Weights of a small GPT-style language model, trained from scratch on English Wikipedia: biases on query, key and value, a variant of Adam for these matrices.
Each number is 200 + 20 x the weight over its row's rms, rounded and kept within 0 to 999. Layers, rows and columns count from 0. The size before them is the row's rms in percent of the matrix's.

# q: layer 2 attention query, 256x256, rms 0.0677, rows 82-90,209-217, columns 0-255
# k: layer 2 attention key, 128x256, rms 0.0702, rows 81-89, columns 0-255
q209,078,200,173,209,208,197,211,188,195,174,200,173,193,194,173,203,216,225,185,215,184,216,178,205,178,228,222,214,184,185,178,204,204,188,184,217,183,217,189,211,201,171,184,202,191,177,188,200,193,212,229,216,204,181,231,227,202,196,174,227,182,223,204,250,238,235,196,197,185,166,171,211,196,208,217,218,205,205,186,181,205,197,204,194,183,220,149,187,189,204,210,192,213,234,186,187,156,184,216,225,208,196,200,187,202,202,163,182,202,209,161,205,193,195,228,137,202,229,197,155,216,206,151,232,173,219,239,213,182,209,205,181,202,191,222,218,175,235,229,173,199,158,195,215,184,225,203,181,155,187,182,213,219,177,207,214,207,167,215,205,202,213,171,228,208,224,244,189,164,174,199,179,225,189,200,200,189,191,190,195,186,186,204,182,196,214,177,178,211,185,188,215,191,239,227,191,192,216,202,176,208,148,207,173,194,190,201,227,202,170,205,180,205,210,188,204,233,187,204,217,217,205,223,195,233,173,207,171,186,218,213,203,212,192,197,191,181,219,196,200,163,194,210,216,217,219,250,208,227,206,226,239,174,197,186,214,217
k81,118,177,153,241,231,178,198,224,193,173,212,222,197,199,194,202,215,226,224,214,232,232,173,207,193,217,223,210,130,243,173,198,199,215,210,228,192,191,187,214,204,203,186,199,157,195,220,197,208,192,170,199,235,184,191,236,169,182,199,208,209,211,195,190,166,213,219,213,196,206,185,208,185,196,212,211,190,207,153,192,172,176,215,201,227,184,218,190,214,202,196,188,212,214,215,208,167,202,227,190,189,191,203,182,177,225,177,187,204,185,185,184,184,204,181,167,211,182,150,180,182,179,191,220,218,207,237,201,179,206,193,217,230,220,244,184,210,207,213,206,145,199,171,191,222,219,210,235,229,241,253,205,177,191,229,191,175,184,226,195,204,212,213,191,229,210,199,191,196,193,196,191,234,196,210,184,221,219,193,191,190,201,184,202,204,179,192,213,222,203,212,193,186,221,202,189,228,205,214,215,226,176,216,173,240,166,192,196,187,214,212,211,225,202,193,174,198,196,189,215,214,195,192,188,175,210,205,199,169,208,211,212,196,156,195,232,195,243,189,226,196,179,230,196,169,195,199,202,232,238,189,214,161,200,191,216,190
q82,093,181,199,187,246,171,211,174,184,202,200,207,210,218,205,228,203,210,163,226,216,210,215,195,179,200,197,190,187,180,208,214,168,196,198,177,183,174,230,170,174,206,205,232,225,191,195,209,216,192,205,207,185,181,209,155,193,206,163,199,209,185,233,205,213,211,189,199,199,199,182,196,231,200,185,197,191,250,173,213,207,196,208,202,162,203,200,203,185,216,203,212,205,187,193,170,235,198,191,216,188,189,203,223,181,174,199,199,194,240,188,153,219,193,220,216,212,191,191,209,210,197,202,188,205,212,190,185,220,236,196,139,224,182,194,219,183,174,184,203,204,201,170,170,183,225,225,198,148,186,191,185,216,201,195,180,194,177,206,184,205,241,156,222,193,205,202,211,190,173,221,223,200,171,198,184,192,194,215,184,191,223,226,177,210,199,187,197,154,191,155,203,203,219,209,197,232,208,177,243,185,197,194,180,228,219,174,163,196,225,210,190,170,193,228,262,178,190,222,205,201,206,205,201,211,147,205,191,211,165,208,223,178,208,222,206,191,232,233,245,207,229,200,238,199,189,206,175,186,185,232,223,197,209,213,209,188
q210,094,169,191,198,229,188,222,223,214,181,206,155,192,206,180,211,235,242,176,215,232,206,221,215,168,195,166,208,200,235,187,222,182,208,181,201,195,212,194,213,210,217,195,218,215,208,183,194,248,244,197,190,223,189,195,199,181,207,169,201,174,193,210,210,210,210,174,166,201,172,219,196,207,195,188,202,219,200,165,216,192,167,231,215,162,192,194,181,199,197,221,206,204,205,184,191,214,234,194,180,216,180,200,230,209,200,177,193,221,247,164,174,214,193,221,189,204,212,177,203,166,166,196,188,176,211,198,191,207,254,211,183,225,177,191,198,190,234,180,167,203,220,204,178,192,189,225,185,187,196,203,185,180,189,200,230,236,179,208,211,196,205,189,214,213,224,200,200,224,187,216,211,187,129,213,207,184,206,148,171,204,182,176,171,190,182,165,213,193,219,228,196,200,221,217,206,214,167,192,193,236,179,170,230,177,204,203,210,219,187,208,184,209,197,199,241,205,204,195,217,211,191,226,225,197,210,206,210,204,221,193,210,180,220,194,210,218,224,218,178,239,195,181,203,190,211,237,199,157,211,227,211,223,234,226,186,190
k82,103,184,172,216,182,213,179,217,207,220,232,179,187,162,181,206,219,211,183,201,222,217,216,193,238,203,194,219,173,226,199,201,189,167,184,177,208,230,207,178,217,200,193,174,205,193,181,214,160,207,176,200,184,211,170,227,198,233,193,206,241,213,199,203,174,198,190,228,194,221,242,189,186,219,199,211,203,162,189,178,205,202,198,192,223,207,181,197,214,182,212,200,234,171,176,228,181,209,238,182,216,216,181,183,220,207,176,155,189,211,195,200,172,200,181,197,180,200,196,222,211,226,203,200,191,155,244,232,172,184,145,203,176,222,194,184,214,209,209,186,220,182,206,186,197,202,210,195,215,188,250,178,193,151,177,177,191,201,211,208,201,207,232,209,213,188,205,228,218,201,222,174,181,202,205,199,227,159,199,179,202,230,198,205,199,209,218,170,246,208,210,187,214,229,191,198,180,193,210,145,217,206,220,185,227,209,171,248,180,176,195,228,171,227,197,185,182,216,186,196,189,223,198,217,181,218,195,191,214,216,198,202,202,200,202,160,209,226,211,233,214,174,215,167,164,201,198,186,229,227,190,231,212,212,192,204,204
q83,103,178,214,178,197,209,195,199,196,214,211,225,180,223,211,228,193,183,194,210,181,186,212,226,207,193,181,193,215,236,199,189,208,181,190,248,216,195,202,223,222,191,219,182,169,195,188,205,198,209,193,196,199,207,196,205,194,190,212,166,196,197,195,192,183,192,200,172,193,201,225,182,190,190,197,190,231,194,217,177,209,224,177,186,194,207,184,242,180,180,213,199,198,219,157,240,216,203,214,188,222,223,150,194,220,222,223,206,203,172,183,163,211,212,197,257,178,196,226,215,205,210,215,210,192,150,225,172,219,146,176,195,213,243,184,188,220,176,160,160,203,208,217,172,184,197,197,203,210,222,197,207,208,233,215,157,237,157,201,204,243,183,202,169,203,212,197,191,181,181,215,204,174,231,214,193,198,168,167,181,220,186,211,208,210,179,183,217,190,199,218,215,192,250,222,177,197,213,185,207,205,191,202,214,220,165,160,192,206,209,216,216,197,228,214,210,205,214,198,225,207,203,226,168,218,194,201,195,187,196,195,138,181,194,220,173,215,176,205,202,235,204,190,195,211,199,171,197,186,178,198,157,205,195,153,182,195
q211,084,194,243,182,181,246,202,237,190,184,213,235,201,192,189,206,221,176,190,230,177,198,165,179,198,193,180,202,237,183,191,174,218,170,226,238,209,207,217,194,193,225,215,189,200,180,228,153,222,201,236,228,230,199,196,204,186,226,218,201,205,207,193,171,189,179,238,166,214,181,190,182,194,179,200,186,216,216,204,201,197,217,195,175,173,181,228,214,216,198,197,189,177,204,185,218,163,229,192,225,218,231,208,190,236,185,214,214,209,196,234,183,227,202,211,241,227,159,207,215,220,195,199,190,178,219,185,206,194,202,212,209,168,226,182,192,200,180,187,200,192,200,199,176,190,200,187,178,208,237,178,156,176,190,208,125,219,176,192,209,219,212,185,210,175,197,206,195,186,192,198,184,213,197,186,209,214,205,182,184,187,192,184,218,215,212,209,240,177,210,185,204,207,187,186,235,173,222,150,201,201,203,198,214,226,180,238,192,219,233,220,210,194,205,194,181,210,231,218,214,227,207,178,214,215,201,230,190,170,225,186,179,173,170,216,229,190,183,201,214,220,173,184,202,214,213,196,220,186,176,172,185,159,189,190,214,209
k83,093,208,251,156,189,180,221,187,241,218,165,201,220,201,211,227,197,188,213,192,166,190,208,198,152,191,174,219,254,158,221,205,222,172,201,187,215,215,196,199,190,218,228,200,227,189,179,167,234,199,223,240,207,195,183,208,235,177,209,216,184,211,188,178,222,201,202,205,186,158,179,229,214,176,171,192,217,208,213,213,191,233,187,203,172,230,175,211,200,225,213,213,192,210,188,207,206,201,177,227,207,216,207,235,183,215,253,212,192,197,197,209,218,217,221,221,236,218,220,192,223,194,189,181,195,200,177,158,189,184,180,213,174,186,198,197,198,207,191,189,194,216,204,191,223,171,185,160,200,170,158,194,229,199,196,206,223,179,218,204,206,231,197,189,168,197,242,191,207,197,210,209,203,182,186,231,187,194,200,194,206,200,211,205,203,184,216,199,184,200,199,217,205,166,196,193,199,200,207,219,172,228,189,209,167,191,239,181,203,194,214,254,175,197,181,192,193,192,217,194,178,212,206,230,237,161,191,172,201,214,198,210,233,212,215,195,192,135,212,180,197,197,175,204,227,205,193,225,168,195,178,197,208,209,186,190,208
q84,087,212,183,192,201,190,176,200,214,221,220,203,190,227,211,176,214,216,158,188,222,210,221,180,188,205,206,197,200,223,208,182,183,193,179,218,224,210,258,188,205,220,224,212,200,204,199,186,195,229,199,169,190,168,202,211,204,216,147,226,221,198,209,217,217,227,182,207,206,166,228,157,215,157,197,192,195,217,166,219,220,182,198,219,165,201,175,173,160,168,215,208,170,157,233,218,213,198,202,197,208,213,235,221,221,187,198,203,195,189,202,225,207,185,208,189,219,172,189,181,230,212,201,182,204,200,210,165,203,247,195,171,221,186,211,258,177,141,198,194,197,227,192,190,193,177,190,180,182,167,185,214,200,217,187,213,239,224,164,200,205,229,184,210,182,227,188,200,223,156,218,189,172,206,187,178,198,193,192,193,216,211,204,180,192,215,189,198,197,163,201,195,208,239,202,203,194,220,222,184,188,203,198,231,191,220,175,176,197,197,206,187,202,182,192,210,194,180,217,193,205,214,210,201,214,163,217,202,205,219,209,205,176,227,209,225,168,208,180,236,188,182,165,202,202,206,205,181,180,204,250,221,199,165,172,181,205
q212,091,184,157,206,205,187,191,215,214,211,195,182,182,243,202,191,238,251,193,172,222,232,215,180,218,195,211,191,204,199,185,231,200,200,158,218,233,191,207,187,183,178,193,224,225,186,182,165,209,222,216,152,224,156,224,205,208,221,187,188,178,216,188,226,248,207,167,241,219,179,219,192,202,223,212,209,205,185,177,200,212,207,239,204,206,195,174,186,186,171,216,209,219,155,207,208,219,169,209,181,221,190,197,202,205,223,183,211,237,187,173,226,211,205,215,164,198,220,197,179,219,194,191,221,181,224,222,205,203,227,203,180,176,207,225,245,180,202,201,156,223,187,224,186,187,189,232,180,156,208,204,218,180,199,202,197,220,212,225,200,199,240,184,223,203,221,208,221,221,180,209,216,198,193,212,197,190,197,176,183,179,172,194,187,193,196,185,176,210,177,221,187,181,212,207,196,206,177,187,175,202,154,198,224,165,213,208,192,178,165,216,172,232,200,166,220,187,163,212,193,218,217,210,219,181,179,205,188,211,198,192,209,199,209,206,195,162,203,173,204,207,175,205,197,211,200,233,196,177,189,221,234,212,174,200,223,203
k84,095,212,205,220,220,203,182,205,202,209,206,202,190,187,218,191,161,204,179,205,190,186,233,196,198,234,252,200,204,192,218,199,199,163,210,198,204,217,209,171,208,182,205,242,229,204,166,227,214,195,205,196,193,210,195,217,188,223,177,190,217,164,184,195,192,201,211,208,190,224,218,210,187,197,183,207,165,157,172,227,210,196,174,205,215,215,173,201,197,227,210,202,199,172,187,172,221,185,222,183,220,214,184,179,182,201,191,171,184,215,189,213,160,218,182,215,227,189,175,218,180,208,222,188,230,176,190,223,185,200,222,218,184,215,208,161,216,198,235,226,217,172,181,222,225,163,219,185,202,242,199,229,187,208,189,213,215,209,182,176,186,196,202,198,191,208,201,182,240,201,218,188,178,180,179,211,174,170,176,206,222,235,194,192,207,232,216,175,193,166,181,211,233,180,190,198,179,160,193,186,211,246,236,203,176,188,222,192,158,207,229,224,172,203,207,184,158,187,192,200,200,178,193,196,209,232,152,178,246,222,216,167,150,203,223,166,213,215,193,206,203,204,176,199,192,208,193,218,190,196,200,199,211,186,168,223,171
q85,104,191,215,224,183,189,209,203,190,212,208,230,202,191,190,220,189,173,188,234,176,179,229,219,219,195,174,177,217,233,197,193,201,189,188,244,182,196,177,221,221,182,214,180,179,190,194,199,217,181,219,175,184,225,187,203,208,183,190,182,192,183,185,182,172,229,190,162,163,237,222,185,185,205,190,177,224,205,218,182,203,229,165,217,188,210,169,219,185,189,225,192,206,210,172,195,229,213,208,199,210,233,158,196,217,202,218,217,185,182,203,179,187,207,216,245,209,184,220,176,221,205,190,217,160,205,203,171,234,170,187,188,202,246,182,205,200,173,178,189,179,220,205,173,179,206,192,217,204,228,179,217,211,230,202,181,192,169,169,180,216,192,192,187,229,227,209,180,159,181,211,209,173,177,222,191,171,186,183,188,240,189,192,222,194,193,195,231,190,218,233,193,216,237,212,214,228,191,211,206,204,196,183,211,201,196,165,154,210,228,234,208,183,201,218,211,224,200,244,228,195,226,191,173,221,191,169,171,154,186,187,174,201,194,216,190,234,187,224,196,217,210,209,226,225,196,179,194,178,189,178,186,199,205,185,168,206
q213,102,209,223,181,198,188,203,199,196,220,183,252,214,144,158,222,162,160,219,213,201,174,182,208,216,181,186,196,200,184,191,196,228,198,175,215,211,178,195,212,229,173,201,166,184,201,201,211,205,184,214,217,186,240,182,225,203,190,174,220,194,206,213,174,172,209,210,164,193,234,181,168,202,181,162,198,205,213,186,195,230,240,166,183,191,227,208,192,207,217,212,201,213,213,200,189,192,177,182,228,185,256,204,230,191,186,216,181,184,198,192,178,207,211,224,249,232,169,216,168,234,208,198,204,218,191,210,180,201,180,177,211,196,231,194,195,198,176,171,213,203,225,201,203,210,225,181,206,193,200,195,202,189,207,199,165,198,199,177,163,203,176,170,175,211,206,198,187,158,188,185,200,172,200,198,185,194,213,230,205,205,202,189,235,198,230,227,231,200,208,212,228,222,207,187,219,208,245,203,196,214,205,170,189,222,220,185,208,228,222,204,201,172,222,218,179,194,211,210,198,198,198,184,163,206,198,169,171,165,173,206,168,172,186,234,201,213,191,230,204,194,221,220,208,223,211,161,210,208,180,196,174,208,198,193,153,203
k85,090,196,238,189,194,211,238,168,195,184,168,218,199,160,207,208,191,208,215,210,200,197,152,195,166,182,144,191,217,175,185,200,185,214,209,199,195,221,198,209,199,199,226,202,159,181,227,185,224,196,204,225,228,205,202,196,216,183,215,225,186,189,177,199,214,195,197,194,197,180,184,196,191,251,179,202,226,244,237,189,165,224,196,191,175,194,228,214,195,207,213,237,208,232,189,182,250,198,169,215,222,214,203,195,194,216,227,223,213,220,214,194,210,221,200,197,227,204,210,218,213,221,174,215,169,213,197,180,218,155,217,218,173,186,201,209,200,196,241,180,181,204,203,195,211,195,197,197,199,178,189,198,223,204,200,190,211,201,207,192,211,187,192,201,190,197,210,174,203,207,223,226,178,203,238,191,173,194,209,163,200,196,178,250,212,196,214,224,194,206,216,202,200,220,188,185,218,168,212,218,172,218,152,220,208,192,213,212,174,224,166,228,193,186,193,194,203,246,248,204,188,186,195,203,225,188,222,185,181,182,218,250,237,203,208,185,193,177,195,196,201,163,206,202,233,184,224,223,166,176,202,166,164,178,206,178,210
q86,089,218,188,185,178,200,215,207,185,156,201,211,215,165,201,172,182,200,211,156,200,207,187,202,214,189,197,184,186,192,194,245,205,211,212,199,197,191,211,166,222,233,199,186,215,200,215,187,197,234,171,204,177,198,214,232,212,186,166,236,178,230,179,198,196,195,171,220,189,198,217,215,208,212,212,210,171,197,200,229,215,204,194,187,209,185,236,190,183,219,160,197,205,184,224,165,183,204,187,223,203,193,220,197,198,194,190,205,192,181,205,203,171,150,176,161,212,212,220,192,209,213,183,182,175,211,208,223,214,204,219,201,177,183,219,221,200,193,225,221,191,203,217,218,169,168,225,194,181,151,239,196,208,183,200,223,223,264,199,171,167,217,225,223,225,198,193,198,197,202,168,166,192,188,188,206,177,215,244,228,216,189,211,187,169,249,212,192,195,189,176,190,206,196,202,209,199,228,193,173,160,197,224,218,193,224,213,179,170,187,192,180,172,196,195,170,223,209,209,196,184,192,205,177,179,176,204,202,170,230,173,227,200,213,165,228,172,191,213,172,198,160,218,202,232,197,231,188,207,234,176,196,172,194,198,213,219
q214,089,219,170,188,179,209,211,216,192,205,195,191,191,237,215,191,184,191,167,192,196,217,225,211,191,197,213,196,194,189,203,214,216,215,185,211,198,232,236,188,170,158,190,215,203,146,217,204,199,232,189,184,214,167,211,192,204,220,190,209,189,242,202,245,204,215,195,201,227,214,237,182,182,185,222,213,208,187,201,185,172,204,201,177,217,175,200,203,178,203,191,179,179,212,210,207,215,214,189,199,249,177,174,212,193,198,182,196,225,177,196,199,177,204,218,196,148,234,211,220,207,204,167,209,180,219,201,206,193,177,186,203,188,190,233,223,186,213,205,175,196,202,259,182,178,216,231,184,172,187,198,230,216,205,226,203,222,188,202,195,222,222,184,245,173,217,215,207,178,182,197,163,197,213,220,207,205,175,214,215,179,157,174,235,183,201,157,203,199,170,229,199,168,230,184,183,192,201,218,167,188,180,182,202,175,206,195,198,181,158,223,184,226,190,172,215,174,196,232,210,205,231,224,203,199,162,218,189,204,192,180,206,214,184,190,194,160,207,173,234,196,181,234,228,232,180,232,185,177,188,210,202,185,174,189,212,200
k86,095,193,153,211,202,153,215,222,193,213,211,195,199,218,168,226,174,198,162,196,231,224,226,209,231,237,247,205,148,221,179,200,227,213,182,185,197,212,222,188,189,197,212,211,222,182,238,212,212,190,175,190,198,192,196,223,152,197,219,224,190,162,236,212,207,221,187,190,202,215,228,190,181,197,221,221,193,173,134,205,192,219,235,197,234,194,208,176,230,193,212,193,209,214,203,188,184,205,222,232,200,212,201,216,163,182,183,212,212,213,184,204,204,207,199,204,180,206,168,169,183,193,233,211,205,194,245,208,192,241,189,219,210,194,218,206,223,215,193,179,196,167,187,200,180,212,204,221,203,226,215,196,192,191,252,193,210,209,208,204,203,195,225,217,188,213,168,212,221,174,190,194,237,200,201,174,242,198,185,197,166,200,176,173,222,195,194,227,202,167,222,203,187,237,212,207,180,207,195,173,231,161,220,167,219,206,176,215,195,199,199,214,192,190,212,194,168,198,186,214,213,206,207,194,198,190,179,185,166,219,238,192,209,174,198,192,220,221,211,230,194,183,220,216,172,210,192,181,211,232,203,202,185,218,207,204,178
q87,113,206,193,193,191,176,170,204,174,209,177,205,186,187,188,191,167,207,159,178,184,201,251,212,229,195,225,184,214,214,201,188,216,213,168,183,192,214,199,225,187,192,219,214,182,170,208,203,191,204,203,167,179,219,191,222,195,198,169,209,203,183,180,209,193,234,199,226,204,247,252,191,214,181,236,198,235,215,197,204,206,207,205,207,207,199,187,180,182,181,191,185,173,185,188,197,220,206,171,188,215,230,202,214,201,234,189,192,185,171,188,181,164,198,177,174,201,215,231,168,197,235,192,210,211,160,209,175,213,189,215,216,254,200,176,204,150,176,187,184,194,190,238,187,173,210,168,197,173,197,200,193,216,255,195,213,196,216,195,202,222,251,178,209,194,225,206,179,194,182,183,173,196,227,205,169,191,182,189,206,196,157,199,224,199,208,182,202,174,189,242,205,191,200,187,189,221,210,238,188,203,170,203,211,196,187,177,177,218,192,222,195,181,223,194,215,197,171,227,181,214,193,200,205,243,174,179,209,190,202,197,174,185,171,204,231,179,213,200,168,184,184,223,187,215,190,224,186,169,216,176,173,191,179,160,181,203
q215,085,235,189,216,226,179,184,210,171,206,175,164,194,198,205,170,176,206,201,189,165,181,216,185,254,223,224,185,197,187,169,204,210,255,166,205,203,208,202,217,222,169,188,207,205,184,246,231,209,207,211,191,186,212,228,197,182,207,214,216,213,203,189,187,237,219,191,225,198,232,237,176,172,218,239,193,191,160,187,175,203,231,163,179,178,161,223,211,214,169,173,200,202,224,217,184,235,179,215,181,171,193,201,190,177,193,183,211,229,198,181,207,177,183,216,166,184,230,179,171,210,204,178,185,192,217,172,214,227,195,221,213,230,166,193,192,189,195,206,176,198,201,235,206,187,195,179,207,161,199,202,206,207,228,177,166,217,223,204,170,189,208,191,217,196,196,203,232,226,207,188,188,190,207,205,177,203,172,175,206,197,192,190,217,178,222,194,182,166,194,226,195,213,228,200,190,204,215,189,198,223,183,222,206,187,192,201,182,208,207,196,192,203,205,215,196,185,189,192,169,191,187,169,194,205,203,201,191,180,185,186,205,179,213,206,219,201,223,211,162,204,163,225,256,232,185,231,183,184,178,195,190,172,147,200,182,192
k87,100,186,207,226,202,196,195,202,217,213,181,210,183,215,222,165,166,229,172,190,224,203,209,211,191,183,205,171,239,192,204,212,194,187,209,211,223,206,200,166,185,207,153,197,196,202,190,183,211,186,233,223,214,192,202,177,192,212,196,201,214,194,180,173,214,172,216,160,203,199,171,172,138,221,182,202,187,188,179,186,173,192,203,207,192,179,196,210,211,167,205,246,177,186,219,200,246,184,231,208,191,192,199,198,206,187,206,232,209,222,230,194,207,217,200,211,230,193,189,206,209,204,188,196,207,203,163,228,201,195,217,190,196,194,173,190,199,164,216,177,204,202,222,205,230,199,227,158,208,181,165,232,201,204,181,184,202,180,203,189,185,196,158,191,198,187,165,169,207,194,241,201,170,187,196,170,163,213,201,188,191,223,181,189,208,188,209,229,201,149,207,199,201,182,144,218,198,171,201,229,245,219,169,204,178,223,197,177,167,195,194,243,208,177,212,220,190,193,195,204,169,197,189,217,172,191,194,166,206,215,198,213,193,226,206,154,247,195,183,148,183,183,204,229,198,194,189,211,173,186,207,206,193,192,188,182,206
q88,092,170,191,187,217,205,191,193,218,214,188,170,219,199,202,224,200,203,199,219,211,197,211,204,177,193,208,178,199,210,214,184,200,194,186,184,195,230,196,223,214,175,202,222,192,201,185,183,219,194,182,197,225,186,159,142,228,208,247,149,188,176,240,183,163,199,253,194,206,193,178,214,206,203,185,212,230,203,231,207,188,205,198,228,232,200,166,197,196,182,216,195,202,200,197,216,175,219,216,169,236,210,191,240,219,209,215,200,173,180,185,158,202,194,185,266,166,214,206,222,166,178,227,203,216,192,208,213,189,164,199,206,206,222,205,188,181,235,203,189,195,177,229,179,217,215,211,223,215,203,193,183,189,214,226,202,192,173,201,198,193,163,189,149,186,195,176,232,153,224,232,238,227,218,188,212,209,194,190,189,151,183,173,196,219,191,184,206,221,201,217,207,183,196,183,190,197,198,191,227,212,231,198,203,199,201,172,181,209,194,188,197,231,245,199,205,181,209,202,211,217,198,187,200,181,200,207,186,213,171,212,195,194,187,211,148,231,199,208,196,233,234,205,212,185,209,206,210,218,170,172,181,209,204,208,193,171
q216,095,211,198,211,199,199,188,193,202,216,216,204,192,175,228,201,193,181,219,228,207,183,191,210,190,187,211,184,182,201,215,211,159,186,200,180,199,215,177,195,198,208,211,175,228,241,178,208,167,169,180,176,185,213,152,179,236,176,208,165,199,179,205,192,170,158,210,205,192,195,209,216,188,210,187,186,196,193,216,202,207,202,179,229,225,207,201,199,194,228,192,207,188,177,229,199,222,178,194,175,152,233,206,201,192,184,227,208,167,209,238,186,197,169,173,248,193,187,199,201,193,217,222,191,232,180,210,178,227,180,210,238,217,198,185,180,226,211,201,202,180,191,215,241,212,208,163,200,238,208,235,170,187,230,179,205,164,204,199,202,213,160,238,171,216,204,196,201,205,219,228,225,202,201,194,187,186,224,217,204,251,219,183,190,219,214,240,172,195,227,220,199,207,168,208,197,216,204,200,228,202,249,200,220,194,212,200,188,204,231,198,226,181,194,220,187,215,204,173,188,189,191,203,188,182,218,205,210,185,206,197,195,196,230,202,183,246,198,253,175,217,207,153,212,170,215,194,208,224,227,204,173,228,223,220,185,208
k88,096,182,165,173,198,232,200,198,194,174,231,189,181,168,196,180,206,192,202,209,183,154,183,206,211,196,177,180,169,208,232,193,222,252,197,219,185,167,190,202,222,189,202,198,194,223,235,211,154,185,205,172,199,233,199,203,206,171,195,180,186,248,197,164,208,207,180,189,172,180,221,224,226,195,198,172,182,187,212,170,222,179,173,182,188,205,210,204,197,197,202,187,205,190,212,198,199,219,161,179,162,203,181,186,229,214,178,162,203,193,184,172,217,190,204,203,178,189,226,240,200,198,158,173,184,199,196,210,193,201,215,153,208,210,190,200,203,211,183,228,214,219,219,191,167,216,201,216,209,183,199,207,204,175,187,205,187,177,163,189,220,197,227,228,216,187,217,166,193,214,221,199,186,202,177,197,211,201,208,220,201,191,208,191,187,214,184,212,205,188,205,206,204,210,212,198,219,204,194,208,161,206,165,203,178,194,178,236,235,158,186,135,166,219,190,196,253,204,192,196,219,205,215,207,191,208,212,176,212,213,178,208,217,231,209,247,217,207,205,216,190,218,190,178,208,182,206,186,206,186,241,169,223,198,209,172,248
q89,100,158,197,186,209,226,170,213,199,200,206,215,176,222,185,229,173,194,200,227,211,163,188,211,195,207,198,198,227,225,215,179,196,178,188,220,207,223,217,235,173,181,211,195,181,184,236,220,200,210,168,165,210,190,173,159,203,216,228,198,213,198,225,221,218,198,227,200,203,197,200,183,211,204,186,205,215,223,194,173,220,180,195,187,225,193,171,218,196,177,214,196,182,206,163,214,209,209,199,194,221,214,192,193,237,213,208,196,161,181,218,205,198,196,205,218,177,205,216,226,203,235,199,197,176,177,194,171,205,155,185,232,206,208,207,170,185,174,196,149,208,196,229,158,192,213,179,202,223,212,214,188,233,227,195,210,184,175,183,219,253,193,198,228,166,211,182,216,189,201,218,196,197,235,198,169,186,206,179,195,192,202,188,249,202,163,188,230,205,212,236,191,206,179,187,176,206,197,195,196,215,213,182,215,229,172,185,202,198,186,218,219,192,192,177,215,192,240,211,206,242,200,230,235,200,200,195,160,226,203,220,179,180,162,198,202,210,157,192,203,183,217,205,196,192,218,173,200,194,159,192,164,194,220,154,176,174
q217,112,175,193,192,199,254,180,214,217,210,204,183,184,225,219,162,179,220,186,191,193,208,197,180,212,198,222,168,209,175,199,203,193,212,209,204,179,211,180,207,150,198,202,242,210,205,225,193,182,209,170,186,198,171,214,173,213,195,211,185,247,213,169,196,195,171,188,215,205,173,243,225,189,215,234,197,183,184,243,191,176,198,198,196,236,175,206,216,205,196,179,222,184,180,214,202,216,224,200,184,205,187,194,165,218,217,182,202,205,161,197,233,191,188,170,208,197,206,196,239,179,216,192,173,188,204,162,224,227,201,216,228,202,175,203,178,200,217,221,155,228,170,255,205,174,185,173,186,216,200,197,182,177,181,179,195,208,204,214,192,184,208,246,223,164,182,192,219,227,229,200,207,216,192,198,200,196,190,195,192,185,197,211,207,188,189,178,185,182,194,211,168,190,167,195,184,204,193,183,203,183,235,195,218,153,219,238,188,160,155,203,202,235,207,192,206,178,192,157,194,193,183,188,237,200,222,218,195,211,211,180,191,174,236,182,193,193,196,185,190,213,184,170,191,196,202,237,214,218,197,186,185,204,175,173,210,194
k89,109,234,231,174,185,192,184,204,207,204,208,177,211,250,230,162,163,184,174,178,158,180,217,192,218,202,209,184,243,147,220,194,223,210,218,180,215,197,226,197,195,205,196,222,238,209,186,194,189,203,232,219,192,212,203,151,213,186,194,197,189,193,213,201,206,176,195,213,196,207,214,197,195,183,197,174,181,180,200,200,193,215,195,178,168,185,196,214,220,218,186,189,173,194,200,191,230,215,200,216,218,226,184,209,187,169,212,195,217,183,201,206,210,215,201,213,181,207,222,186,222,196,209,172,214,166,143,210,208,212,199,204,187,180,168,194,200,206,209,176,251,205,197,212,194,182,193,174,181,184,170,210,181,195,172,204,211,197,169,217,205,217,193,202,208,189,198,191,225,200,211,167,164,183,174,223,179,187,199,182,221,191,231,179,196,255,200,177,214,172,186,205,201,156,166,241,165,211,178,193,181,190,185,213,186,221,215,192,222,193,224,190,176,190,205,224,190,213,186,184,187,205,217,217,228,213,188,203,209,196,179,177,165,240,223,181,194,144,167,208,219,228,181,193,194,203,200,200,193,162,213,169,244,226,204,184,180
q90,107,176,209,179,195,197,178,214,184,203,196,194,166,220,181,233,170,193,207,212,175,182,226,212,195,194,196,164,246,229,178,164,227,203,176,233,190,196,203,227,207,204,223,193,143,163,206,216,196,188,207,178,220,203,188,210,176,214,226,185,185,196,199,235,195,212,197,199,201,202,213,180,203,195,205,180,262,200,215,163,191,229,176,191,183,218,196,214,202,152,221,190,162,212,164,186,223,208,202,209,211,224,174,210,198,198,208,199,212,165,183,195,187,219,189,230,161,217,215,195,229,200,217,208,184,172,228,167,213,189,192,182,207,238,196,194,195,172,170,199,199,189,197,144,174,207,179,220,183,204,200,212,224,231,206,208,206,179,182,232,239,191,181,174,214,195,215,207,211,186,201,181,194,222,196,190,184,183,179,176,192,197,206,238,200,186,188,233,201,198,241,211,176,222,176,184,199,206,216,210,232,187,175,205,213,179,128,175,240,195,219,200,189,224,194,204,204,209,194,222,225,205,210,191,199,184,222,201,199,176,196,168,199,173,212,213,216,178,217,186,208,192,224,189,211,210,184,183,163,197,222,169,191,184,179,194,188